config.toml
num_hidden_layers = 9
head_dim = 32
intermediate_size = 256
rope_fraction = 1.0
init_std_o = 0.0434
beta1 = 0.95
doc_mask = true
train_tokens = 120300000
Each number is 500 + 25 x the weight over the matrix's rms, rounded and kept within 0 to 999. Layers, rows and columns count from 0. Numbers have three digits each.

# q: layer 2 attention query, 96x96, rms 0.171, rows 0-31, columns 0-47
# k: layer 2 attention key, 96x96, rms 0.174, rows 0-31, columns 0-47
# v: layer 2 attention value, 96x96, rms 0.183, rows 0-27, columns 0-47
# o: layer 2 attention output (transposed), 96x96, rms 0.162, rows 0-27, columns 0-47
q0:481497524488491502505469478520503476542459496524476474483507508524503518484516541502490482472480490486537554504501482513458494537551522469514527
k0:530527478513470513525527548491495459468517550495533464482466475486520473528468471548501507494548501505465524535506494454526511533470494489451491
q1:516515491510521532485497480506523526461529505493509529497507524517476513493491486465464521516519519518518439483500534488473500504499479517470503
k1:473458527480513478472487495493491486504483481519498490500503508523496497486499534478516521546509516486493498482448497517493511502523501491514504
q2:535485504495451538496474497470478493489442501519486523533521501504470495482468492525532496534489506518479485478469515517513492482553493514533491
k2:552505524481475483493514527490479479488474505503487520540506481489462505472516440491490503534496494489436492522502487495477552485487474452470480
q3:530511514490520512480516507467505474500483527478497474504508500495499512499470514509494514493513516509495534527505529539526508508539510512490510
k3:515503492505494515526493487503495511531541518497498496536519473514481499508490527472519517504501524490459505467511478504519518499481504492498482
q4:487503500520486506522480499516520502494535487518498521487504513497458508503489496478492514492495518513508490499486476498503481508484484508515492
k4:487501486499514482491538493445493509500494463489510501501477455481527480480495523500526487528479523521502490530509510497485536479507505505529505
q5:507488472486479501490454496492475478469443516503470508502512542500509471519483464509512518521490496540485505502501527492505469503536527514484498
k5:531489540514495499480489460487485506477517517470531492493491496518496491441504498467481523525489483501508496490530486523473502497512503508500466
q6:570480487503512541520481494527505490484466543496477509437500502459509497511507489530500532503509501488494528539505525511496517490505490539490485
k6:513452515441512502504532517512495468482516511486452486490475494496509496499504488482498514529486520531480525476501487477512511497503495488517490
q7:521506508527539496495493492522494522554530515481516501525484481525512470493528500478470529507521478468530491514514509484514493494490497534492496
k7:514469524528476528483495514537498498491536489521474503515502513515491540484513494520482533501525507503470494474479511499522458525517474542480494
q8:536495517494495497487442501479481503503483502503471509494495507488506475532480498528498515506474506505516524467491524516510510478549522512481501
k8:511498534489478506508508467490510489502487505510455492498538484517499490474524514466502527517508488519475488488519490474501504499503485508493478
q9:503502502516521532506525506475474527521554499470554498502486483514478489485529508454479500503503475484501469502494514498503482482499495498484506
k9:460506507458502529525459510538486490549532498521523463501506485513449505501464502520517522484503438472474512488451477503515476522485504544502501
q10:507479516517448489481497536529523489466461493496487522491486496487531474518489503543524536510466498523485527490498496538523505472546516510486513
k10:530518482516488488484536487499491506479510496471490496488495510477540497499476512536476471494520535478518512543525517510495489462469497498481463
q11:506496505488508527508531528485478534507478541523458521546510521488501479506491501472505543537488501532490458487488479499554450485473485549505532
k11:493499504479514477498483475496472505529503447515495532521544505525502499468539508455505527476480484509550523476427472505518520517516533523510529
q12:481498474489433492492502495504495480477516487474524517512531492512512502447503467494470523499473501506537478489526486502470508522521512499511505
k12:528527472487487485480482503496527502505510510494493439496523520457553515520494505528496509480527489509512514515503526514469497496481544468518489
q13:516496501538525468485492530473557472490453537498416509510532496449514481509494478477543531510523535493464515443501496542475519479534515468532476
k13:522454494484490508498494473494535534431481504490456511539495509504558472448479495529496470562458495501477523501508524525477493489515482479504453
q14:542504502487484468444528567466481548518507504521442481493462489503519488481521487500531522516478485513494536473480539522515506485488492493512527
k14:511519483507470512471483491460520493475485461468470498478559484478534465506451500519508479469549492473510491516534513583495492490493558481485454
q15:462509486476491472464522558477468545467478499463463514513488462503509479527433513476506506506488478545493502523486516515506474515523559475501519
k15:473464501496553551482531501516469487510526446515543488532534462522500497488474542498497467492467494468516521494483473510489486494496510499506488
q16:495524565519466499508449496519507469460489472499484489509515502541532505533495506484503506499483490482501515522539471521538510528525498511484513
k16:494563514515490515505483487443501502498516492482529487518519511499476530551458544428518536509521486492511501550484548511530500523517456519481533
q17:508542553484491547532491475539497476516579489458578467464478564521481498541475549516420489493465497511540499522527505468484516534483499503449493
k17:499482538518500490456516475471481485474485491503517555511509515522446501457469534457511500508489499509468508562479537467506538510499484479491493
q18:501532543506474467481506545474485478494526502519478541499545528507539487508529468494552476513473468512453505464455479511474519516517528468517498
k18:491508484456506480479471523488531477516491505514523527493446518518541493537497493515504479507511471512471463541480504506500477467469481492526562
q19:526507486509512479495506511489536493472472519457462520505572489475470494498496479510492472501520512509503480521528454534481515482513487446544522
k19:506541519510529515476506505489441550494478480496540523517487476470459530479471557469457518536443496512481518542507492473548519495492524474476490
q20:540503484471492493468502500520464534516452460492514531483467521513478526441510483460518552514477508521508461523414479477472540493486503508500483
k20:483485525516459502495518480468526539492544514493500527536487538469529504515516492482486504471467469502535515520558485481465475485483534514481510
q21:479541499489507522476497512466487486493488539516508556457517503501459493527483487486540487517526463500484530505476472505467537515528545487503465
k21:474520480465461516522480507479517531483517452504512493512505506548517484484489489448534493495489515535502535509498535523526495493451468473465503
q22:520502471506519463497548525515497478427519533494485497536462454493520502498501504469502479537523514465500514469490472507524466535482491485523493
k22:476490471531454529482511475484517478481535488544521482517483496476480519468535488477534486493506488465531491512518514478472527486514467432517515
q23:507512504494508517511454456508535473448489512471486471489510541488500492514471459563506492432504516500477521502476431512460491521498522505509536
k23:483491493512471476492479504497495506534475459475524510506531505486476484528451579521526539443506474468542519468492513501531506498453505509468507
q24:451492528505510524495491495490521488471547471535565479477480533498486510486486530482472487498469483518514461486480445531554528500438508473446510
k24:462539435512533487502468495513500530459491485516484468512444566477523547536513518542464487496527541555507474486508530474463532469500499517486495
q25:572508486482516490551538485512524500499468545545440528533486522450512497523509491504491494518477459570477501537542536483500549436558525473546545
k25:483506482490562503475462482515504470561480542502497559503519501473470517498523531477484509487503510489519491505494520477474475480488506494491525
q26:531495481501514517495494472532518490508488470503476487495472513509461493535491519494458503473527502463550511532465498467482497524499504486525488
k26:505498518469497490543519515506510519526481469514518481517527509507505479459539543529503488532458528505551482485508508514493473509492497499496509
q27:469524476533491521492489523545585498515489486538514436454488482505520469482522522508502509474466490484556537529519474463516505516543507538515482
k27:503490507504455516522476527573500458488541439556463499459526514532502505542475487526514521493523514495484482492471499466502496507515492560516541
q28:491467511499467524464537552446552517530570463519490515507480484542482515491499516495467567521482495495453500488504427491536440514431505487486432
k28:478530507507502471470471499501543512510487461516519481476495512483528485543528471529503463530460479515521530475466460548454533503504525507523529
q29:505497503487481501487494499458469505453537499462495490494523541513481512490505553520527467452459520553478545544534496523448541488531539463512537
k29:484495442505517528459488494521501500520473463469483520498483476516460541511514504495512533477508504488512506512505487501464462544460504486518522
q30:524456504493440488548501478452523511447490482516512463474499555514537450547491485530546484495504496496498489510497494496499484536529516508492488
k30:502533503507474473474463509501485514563480476565453518483488508519414513513525498476492515473519489455483504487469502464511462520479532502479527
q31:539514533532599483458531537550526480480461489514452481532538490501501480555540444513556512529514490519491502485506467535517472498474511528507518
k31:503517475528525476473500422507506500500515511577506506522531459488525479467475530511532528528429518516477473498551484483508534501534521471507515
v0:521461512523469468477451498492451478520492539523488495517538508514540498521495511503460493443484485493473496512524505489467501475529503482517503
o0:500507503475505507475470482494431504483518520488485500534530490515555507489503552503501478474503528526514474499469497554483521464493530519541478
v1:529496488551498500520492445501452514491527450482505499485509527510489544504540497539481515485513455493544500537494482546528466513509488500509517
o1:510503497534524478517475476527495512481496505533452482476511539487484557488498480554514521470501498493505505565465486542538519473551540510479527
v2:537422500505483491485545503487509480459478514497533502453484496493478517520470514472520459442500496472500494534498496471501549532475473489493512
o2:517471471537508494498571485497503521508525472463468495477521511436515455508491559471457468473488513527489459473489502498503525482535488495488535
v3:493559498515484460484464509470440502519519524493512521541541509525490524524522526479477487495508536487520480489507497504508492524507510459505491
o3:489490546508499415508490539519441500489509562487479494490544503532524476505524471523499515530518522496482506521492540545528488518498487490487461
v4:544531451501536524477510489511532570534517507501507521509510521533500478481512472526497453476481504518476454467532534503529486502522522517481555
o4:529524473511499509503523486523538515518498498475494506467474513504556478515457430519520474476518468529470461499535539492529491464517515559509539
v5:468497460496503459512511497500500453540528515506496503551535470488484487451485502497531541487544484462516532505507473474517530475501524510512494
o5:473504482498497498464523501507459502502496534510526489533506487490514501481490513498486562523550463498501517502498495480463520473492489489478507
v6:461510524490505515521496505483530496526469542539478534486479528479488517522523530521493482500516489508513534490477496549468506525503535462491469
o6:480521498487506498558485508471533492511516471491477521450516531510518573506516494511505521502511512495524518449485502503483531477511512467484470
v7:499511517480476477475502494444504524461508523508489512509557486512498494481473530514514504479471546484516496527518505510528509507537496520524468
o7:520520516480478528482495487456459541524484518499476514531514510520493459485519513513532532504498488491494518520527532479477478509520505516503512
v8:541485489500477519467487503520501495495508510505463469496562496504490493473538480477488546480520514507473526506470509485480515485506490456498495
o8:552490511506439484490486511502515512468497494529476490527544528543481486512536517530518512464470508495495464552470462526492493476490489472532524
v9:484491474512485465436533481510497499529528500463495511495541477508557518504478531484512500479514498480498498503480498517539479498486500485494530
o9:477493499557511515464498485550547484541540533486515524477487462511489545490543502549485533507514523509526454514478488523489470502518493515512526
v10:549466506527515491511539485461487486565513480507474524514485490496487481506540528491559515436521508507519488491544502511457434478490466498479563
o10:532456502512501490485552474505476511480454499500475524516529514505522505461541480493534471439570515473437525456513497515460503524506521519469530
v11:495544467504500494498513549503484497554533472539517494458475542516542515484520502506514558538516501489443481458503522481547498472520497524499527
o11:498500543496530525497475504564497500537532523543526540511470519526478519484528510516528482560555486495488492521519452479531481487511484496512523
v12:516517452483479543518533455487519441467500505517516484508470449503512499482465507452464471486491484511473493514470480515533450497479474491490497
o12:489492486503513563535574466495512447505525489507508491527483437467482513512480473472479500506539484493451465470471481508507478514507430542517494
v13:479559474512472474529448529497474445522495501501500460452515500506544478550538452501473482501503479479476469535557521493512515488548471479545479
o13:518511498488495482514487518453449466547502526506499537496487498482542473531518523466486492542507475494524498526548502484586496492509460507560497
v14:502546509507506515482499522553470530518509496526460535510506484501539483511491499492466523529520497537519479548513482495499516469519486519499453
o14:526546490480512500506466530522484503470503540511469522516530500514479464540449515505496491536506482482491500472504490474482507460508472491497441
v15:539477473501507510490500503474518554490484507509453513513504523474497476493514521453493484511502491483472529517504454510506448541485521501506468
o15:528456531511493490507472489504496498531498511540466479490468467516512481521545508466496526504486520537507551476529502512509482533505487515477480
v16:481492471507495538491501500466495546488514525491526514514533476485475540478498475497509524526451482476477461540497509514523463457477511542516525
o16:479476530502515591474493517473439546469507543479505484549480492506487524484431441507481469528445535485467489512533504538506454507514483509457512
v17:524528508490501442451539480502491461537516492519510552508494485523491464502475499460466524529467510506471506479570521502529529505509488502467475
o17:516521478494453468488503461528458523504529466515538557498479494488489459479459510452463520545530498493471533483547500494500506505514495517522477
v18:513494496539494503452497516505485490507483461460530469506500511467486522515490486493493504513512499466541526486547486488499492516497488509468468
o18:487508475533474500444457517456492518494495449475498493508491527457488481509507469501501467493539470471536516479536485497477491511526512541479458
v19:462505495523492451431491509504515499472461495515494562481518498495495517490476492497537503495511475519465520490486525467455524500519493492484500
o19:497479484517516487504494500483510529465500489506556554488469513517504473496469494491503495526491498500471487495460524473491493469510500470500488
v20:482457470535472506515506497451528505502485503483488517490468514504499572531465480503464484479495520511494486500433507481503438511436500471487515
o20:504454487486485487468511497487463486477472488464457484538483494468488536473461452529490516486479529506506527461471501482506479532494509496525500
v21:450459500454491548513486508494505526516488483460506468513473489496502513510481523490509470536526490520481512498492522557503504481489507495524474
o21:469478516492518507596494522479515488516485511485498497563459490516523526552455517499504505523482486504503472461516509489561481502452505466474513
v22:526538541497468546492459510546521506486557512489542538488503499478499459471430490543522489507469479493510485483490481504478485492489483499486496
o22:506517530548490513439496501507522494530521438504547520489493475514474492518480518487485509486518506446489465464477447505523492498526464486493524
v23:466550493489522489477520506495578501466499495501503468512474480528472511483431519547474488503537486492476467499467505513463490522481493465496523
o23:445517539497495489453579486516564500484440516496559515519449484489506513475469484523518512503504477520481484506495537471497508494463507490475529
v24:516500496476487457487422510501521522522450468486489507525510467501490468472536499447432511517500504474526450494486508544500508521521490494506497
o24:461465526501487479498473499504536476430507532499500499508476519457519446533510494441503556492508480510486507479540514533552496522486481521511467
v25:512496517481503461513472470509504473482525468504542481453460508499507462497533531479508482519510479471559508509498483538454514484487527498537520
o25:493520484496481489489484497509504474431556493512529457489482509498484500519488510500501470464528490514557527459518489515455531517517498460502536
v26:495506479498521557518507528515487441485515531530465547509503451553511526488488495523453504473496497511433569531494517507477498487523482534495508
o26:492532471489540543568514509533481462492466467479500551496526470587537483468505484493479484511466501531450500523464524503504471491494488530516464
v27:524496503480499507507477510504524490497487503508459480466526492530539493519520535494483483492550520516480512512508469500440478507473472534494522
o27:512456500492516483495471521524536493498501544502446519500535481525525461545539509467481474478528497501502564491500480533451495459498511517538489